Part of a small language model's weights.
Size: 13 layers, 4 heads of 128 (1 for keys and values), MLP 704 SwiGLU, 13.4M parameters.
Each number is 128 + 24 x the weight over its row's rms, rounded and kept within 0 to 255. Layers, rows and columns count from 0. The size above them is the row's rms in percent of the matrix's.

# layer 9 MLP down (transposed), 704x256, rms 0.192, rows 564-572, columns 0-127
size [107  97 108 101 101 104 103 103 100]
[[159 139 137 100 171 112 113 158 117 159 139 118 146 145 120  91  67 106  70 113 132  69  83  77 124  98 163 174 107 102  93 134 162 107 128 131 136 141 150 113 145 144  85 156  99 111 119 131 138 112 158 147 133 120 174 157 132 145 158 109 155 108 150 148 133 157 137 165 153 105 143 125 130 146 134 102  94 138 116 103 124 163 127 149 130 150 142 175 102 139 164 163 115 114 135  87 106  60 142 131 129 118 108 144 127 118  98 136 143 126 117 107 128 134 133 127 142 130  74 114 133 108 139  89 153 131 115 137]
 [163 106 142 116 106 146  85 138 140 133  87 136 125 121  87 150 154 142 146 116 134 127 122 110 130  93 153 127 101 131 111 138 163 100 134 149 145 155 150 108 126 122 161 144 129  99 151 140 131 136 108 164 137 126 118 141 154 128 136 115 190 137 137 100 144  87 120 141 142 120 157 137  26 123 130 135 199  74 102 137 141 163  96 111 155 123 137 136 110  97 116 115 116 109  99 159 164 132  93 122  68 160 149 122 114 162 126 150 142 142 139 120 127 159 104 132  95 147 113  90 103 156 102 149  75 147 127 110]
 [154 116  97 112  90 148 169  73 123 118 136 100 151 131 158 135 129 110  70 113 106 139  87 140 119 132 119 169 124 136 136 133 115 147 120 109 116 117 155 125 120 127 110  82 107  68 129 176 122 139 109 111 131 102 182 107 152 143 120 102 158 131 106 146 109  99 125 131 133 148 133 114  95 144  92 150 156 134 141 105 177 107 170 136 151 148 139 110 119 164  58 103 127 144 128 177 100 122 113 129 128 131 137 101  91 121 128 142 168 108 121  99 129 167 114  91  98 132 154 129 143 129 148 108 138 172 132 149]
 [115 119 132 122  98 106 116 102 147 128 158 149 112 145 124 132 111 174 149 132 130 157 161 128 145 118 133 135 125 149 112 155 118 126  89 145  99 131 124  96 108 157 117 111  94 147 151 147 115 149 131 163 161  98 128 106  95 106 136 132 143 136 160 177 112 147  77 113 158 113 152 137 107 172 136 152 153 159 147  82  83 129 145 126 131 177 134 128  96 116 139 126 136 104  94 117  91 158 112 156  98 150 167 128 112  91 120  94 128 149 102 124 173 143 124 142 140 125 142 138 123 125 118  85  78 153 100  87]
 [128 146 145 137 127 116 121 134  89 133 153 137 134 122 126 131 130 130 137 152 161 126 131 121 138 153 177 122 147 137 114  96 139 122 188 150 131 147  99 109 112 149 124  91 136 138 131 164 100  98 145  89 127 130 135  87 125 118  81 130 147 128 126 122 104  97 115 132 101 118 138 183 148 153 144 134 135  85 146 141 109 103 118 140 123  78 146  79  99  97 122 177 153 105 130 123 165  98 141 141 149 126 137 161 157 112 119 109 105 160 112 136 129 163 138 125 123 143 152 129  76 126 167 133 139 148 158 183]
 [145 130 116 109 144 133 132 112  97 150  89 134 135 140 129 131  99 141  91 134 131 123 119 126 134 108 139 120 137  93  94 197 108 134 145  88 141 123  98 134 162 102 104 130 187 130 143 151 103 129 146 139 149 113 133 102 106 114  94 106 105 155 160 141 128 133 123 143 164 130 130  70 142 100 106 149 156  99  99 108 158 163 121  92 162 137 123 128 102 135 143 142  86  87  91 165 124 112 150 149 145 128 122 134 115 102 128 152 150 156 113 145 116 132 184 148  95 118 184 137 142 134 129 128  95 147 143 138]
 [108 137 113  60 127 139 141 160  95  81 138 158 107 108 127 136 163 149 137 129 133 108 123 126 135  79 183 126 137 172 136  86  97 121 121 139 158 130  97 102  81 156 124 127 102 127 177 116  89  81 109 167 145 142 148 111 134 129 105 121 119 153 101 117  85 106 110 136 102  95 143 140 116  97 137 160 145 129 135 118 152 122 167 137 140 108 141 145 105 166  60 135  97 123 121 134 155 158 108 145 126 138 160 101 126 126 129 105  88 153 139 123 162 135 137 169 132 149 121 124 108 113 178 117 110 110 107 168]
 [138 117 129 138 157 122 144 131 166 100 159 109 109 130  94 153 181 171 119 113 154 181 148 144 118 118 126 117 163 104 100 103 135  96 164 158 133 131 148 124 101 120 116  74 134 153 108 113  89 124  91 143 151 129 171 123 113 133  98 112 120 137 170  93 136 130 128 145 142 105 139 136  98 107 169 126 139 144 144 180 132  81 119 121 152 148 104  95  86 155 122 119 110 148  74 195  67 113  99 122 108 160 106 115 134 115 162 109 121 119 144 196 125 134 112 148 144 110  75 131 112 107  94 134 132 116 129 109]
 [185 104 127 129 118 129 120 116 169 141 136 103  99 127 141 176  50 128 125  99 176 106 134 113 137 186 110 135 144 137 131 152 101  98 143 110 103  99 126 104 180  83 153 130 184 153 136 113 129 108 116 105 136 145 102 140 121 140 169 117 111 139 110 153  94 134 127 131 123  86  99 123 119 111 156 112  95 168  97 142 146 131 127 142 145 143 125 150 115 118 123 139  68 152 117 115 118 122 121 134 168  85 102 106 112 153  99  96 148 108 169 102 175 116 123 134 139 122 164 153 144 165 145 124 136 152 181 116]]
# layer 9 MLP gate, 704x256, rms 0.19, rows 565-572, columns 0-127
size [ 94 105  91  97 102 102  99  99]
[[172 158 132 119 115 126 112 142  80  91 170 144 116 168 124  99 158 145 128 163 150 131 145 137 148 161 122 167 149 125 162 108 158 178 131 137 121 114 160 127 151 100 129 139 162 115 129 149 157 161 106  91 114 135 119  96 121 117 120 167 142 139 122 164 154 143  81 143 156 123 160 143 118 120 137 147 136 117 125 165  87 129 147 148 111 106  87 144 170 119 134 141 123 164 154  84 146 148 138 136 139 126 137 174 107 171 106 149 154 125 143  98 110 153 118 171 127  97 125 138 169 135 104  84 101 125 104 165]
 [147 113 115 101 131  97  89 143 132 141  79 115 154 144  94 143 148 123 103 125 126 151 135 145 115 111 126 123 157 122 116 140 123  97 155  85 127 148 104 117 152 114  96 100 106 111 109 162 158 130 100 111  57 168  95 153 112  90 142 143 161 103 141  83 103 167 131 141 119 140 127 149 130 110 138 122 149 127 153 142  87 159 113 102 150 125 148 140 177 149  98 134 105 168  83 129  64 123 110  79 148 140 137 125  80 135 122  99 110 152 167 137 123 159  96 132 124 114 144 116 144 108 126 108 144 143 141  91]
 [116 145 102 133 135  94 143 152 101 126 128 130 131 152  82 119 119 135 144  87 108 152 122 136 135  81 124 119 131 158 101 118 101 142 138 137  58  91 156 100 111 140 132 115 158 137 134 174  93 128  96 161 110 138 125  93 129  86 128 107 117 149 154 165 158 121  89  85 100 122 116 142 151 105  96 142 149 109 161 144 117 163 143 118 189 132 144 127 130 141 105 118 128 111 131 129  63 132 149 102 136 139 158 115 102 116  94 139 134 167 157 151 127 141 131 132 120 117 106 114 151 118 136 128 126 132 158 139]
 [150  92 137 148  80 119 162 158 110 158 128 162 134 136 115 128 184 130  92 145 135  87 106 119  93  76 116 134 126 149 143 118 168 120  71 154  71 134  98 142 107 149 114 103 105 148 139  69 133 114 131 131 138 146 130 112 149 155 106 140 141 129 142 131 151 116  92 140 121 105 114 112 146 118 107 149 108 119 120 146 113  91 132  98 158 168 120 167 146  75 102 134  92 132 141 121 144 169 132 108 149 135 161 124 158 106 177 101 117 164 124 158 115 144 133 133 174 121 124 144 137 133 130 173 116  97 143  72]
 [137 162 141 122 109 146 121 179 161  87 132 156 136 185 121 163 168 102 156  98  77  98 115  88  88 128 180 154 128  85  77  84 124 148 129 128 123 130 156 136 125 146 116 153 107 128 176 125 107 103  97 103 149 131 118 119 160 128 143 132  84 146 141 140 169 126 137  92 160 162  87 157 142 138 170 130 137 148 149 141 112 144 141 129 145 108  85 131 124 130 156 167 114 135 132 142 156 107 150 132 175 100 100 136 152 150 138 127 144 152 144 121 183  92 105 133 112 155  96 104 169  83  98 119  97 127 101 136]
 [177 138 119 146 153  97 129 177 134  99 130 141 123 129  70 160 156 126 109 134 144 143 137 120 114 139 106 110  92 130 130 145 138 121 137 132 109 105  83  98 118 102 137 142 146 135  96  93  93 118  98  99 147 107 148 180  97  91  70 119 147 153 125 126  97 106  94 152 141 116 124 145 147 100 115 106  94 145 110 189 125 113 107 133  97 141 138 167  80 111 104 109 128 153 121  98  98 143 118 104 125 115  80 121 106 156 159 118 109 151 121 137 153 136 152 165 123  91 133  86 132 138 119 142 180 166 120 142]
 [ 94 138 119 129 149 112 155 133  63  87 145 114 103 129 145  96 138 114 140 134 128  81 114 123 121 138 135  99 100 107  99 130 129 117 112 114 155 152 175 140 139 137 125 135 154 118 137 145 138 102 183 147 134 138 134 115  85 133 126 120 151 126  90 124 130 136 166 106 123 139 132 115 117 127 104 163 116 108 159  95 146 146 151  88  73 142 114 180  92 146 140 152 150 138 154 140 143 148 116  97 122  82 163 105 115 147 135  89 114 152 119 101 131 140 111  89 117 154 147 131  85 103 116  83 116  96 121 100]
 [ 80 118  73 146 112 100 175 124 115 136 107 104 127 144 152 117 119  92 137 122 127 132  93 125 135 107 109 118 128  93 139 153 128 160 154 145 151 107 145 137 147 103  87 131 105 123 122 146 135  89 116 171 161 133 149 145 134 139 121 187 128 121 110 109 167 101 189 116 142 133  99 131 131 174  84 138  94 104  98 135 146  51 129  92 154 102 143 122 111 157 143 152 136 156 135 138 117 136 104 158  87 117 114 139 131 121 130 158 124 146 132 138 129 131 115 126 135 142  99 162 149 146  85 113 154 113  96 159]]
# layer 9 MLP up, 704x256, rms 0.199, rows 565-572, columns 0-127
size [ 95 101  95 100 101 100 102  99]
[[142  99 117 101 135 163  99  87 109 124 124 144 121 123 139  92 114 127 106  79  77 145 131 117  95 133 181 108 149 160 127 136 108 143 120 129 156 151 125 148 118 134 108 127 109 131 136 101 147 117 138 126 109  52 119 129 193 149  90  76  99 139 124 120 124 147 133  78 131 102 105 130  83  90 124 146 145 130 106  98 132  90 101 129 115 140 122 107 175 108 175 128 152 162 116 149 100 159 159 106  90 138 122 137 151 122 155  88 159 101 135 135 132 121 107 109 152 141 143 140 108 131  95 100  97 122 144 149]
 [120 130 145 107 111 134 144 130  88 116 120 167 128 143 176 104 118 110 116 150 146 125 103 122 126 142 154 113 153 118 144 130 129 115 118 139 115 155 152 124  97 130 121 133 150 133 120 117 131 113  90 163 136 114 115 129 143 143 141 152 128 109 141 146 136 147  74 122 159 124 107 118 103 183 152 148  98 155 135 125  99  96 147 135 109 152 149 131 102 155 103 174  92 125  94 187 149 121 148 146 211  89 118 112 125 136 122 161 132 134 119 103 184 121 141 173 158 122  94 123 126 148 101 128 149 125 165 132]
 [140 150 121 154 176 116 115 122 124  89 126 174 178 143 104 117  76 119 107 139 125 120 100 143  92  92 146 120 129 151 122 138 100 152 140 171 129  64 118 136 114 177 111 123  78 170 123  90 112  78  88  85 115 143 132 127 188 132 137 155 111 136 174 109 175 110 124 159  97 137 132 114 121 125 151 107 151 135 150 147 116 107 116 121 156 107 167 143 112 107 121 127 122 109 112 166 154 144 143 120 109 147 170 108 125 107  83 122  80 109 148  90  77 121 136 104 144 108 125 134 139 127  91 145 115 171 149 128]
 [130 120 119  98 126  99 119 131  90 104 155 117  90 127 138 117 125 147 155 128 104 109 166 104 129 148 157 100 105 126 117 162 142 169 111 130 160  83 105 129 156 110 129 147 119 137 128 144 138 165 121 115 142 110 160 188 115 128 154 122 186 123 125 101 135  99 162 147 109 150 127 129  96 122  98 176 149  84 161 116 130 138 136 117 105 114  97  63 124 142 132 102 136  64 107 157 133 158 102 126  62 131 141 107 189  98 152 150 104 116 144 115 185 101 112 145  82 142 129 118 123 120 135 165 142 137  95 145]
 [122  83 171 171 111 146 103 129 111 119 122 108 119  88 151  83  89 146 105 103 140 161 126 161 120 137  97  98 113 101 141 162 104 118 102 152 139 126 135 166 123 133  93 101 122 134 114 129 150 117 122 176 145 121 171 161  88 129 149 137 110 140 165 134 161 172 131 123 130 118 100 117 127 131 117 132  96 170 122 141 136 125  83  80 142 121 151  91 141 114 118 121 129 135 131 109 129 157 143  93 122 104 118 109 193 160 156 107 122 159  97 146 124 166  95 119 110 174 146 148 132 125 137 135 117 146 167 150]
 [137 143 142 126 167 146 115 104 116 120 105 132 100 160  96 179 124 148 159 133 173 141 121 119 134 136 110 164  94 147 160 101 146  86 165 180 132 140 117 130 107 159 164 142 146 153 147 153 121 104 110 128 147 117 139 149 132 166 121 141 127 142 162 132 111 136 154 125 137 107 115 144 128 166 134  90  70 158 115 170 176 127 157 146  98 152 112  98 120 129 156 131 131 140 107  68 124  99 123 115 116 151 145 120 108 100 144 118 122  91 149  86 116 109 143 132  78 147 155 120 142 117 124 173  87 151 180 118]
 [147 170 139 152 153 127 117 112 131 174 136 127 162 104 135 103 171 104 105 102  95 161 118 156 144 110 120 119 154 114 164 129 127 126  70 137 124 124  91 102 139 136 162 163 165 118 141  97 112 122 119 147  77 134 124 109 101 138 107 132 155 157 152 126 114 125 119 122 150 117 136 136 111 135 130 141  79 159 102 135 144 147 119 151 128 158 124 125 131  99 123 106 141 114  73 155 110 156 142 150  92  92 147 146 122  85  82 137 155 120 128  97 150 111 111 168  91  99 172 139 113  96 118 103 108 131 124 112]
 [117 127 163 160  72 135 138 144 151 112 147  97 126 135 112 111 119 136 152  96 127 134 114 101 120 151 161  76 114 120 166 155  76 103 117 102 177 148 106 112 154 111 125 111 123 170 149 134 147 199 108 144 113 115 107 149 146 128 153 143 122 127 158 151 124 116 145  92 174 126 121 128 113 108 105 117 124 138 166 117 142 110 136  98 163  73 140 131  70 115  72 178  70 135 128 120 119 128 142 142 124 127 159  96 127 133 148 148 120 145 122 141 153 107 126 120  99 102 149 135 154 102 146 121 194 135 136  87]]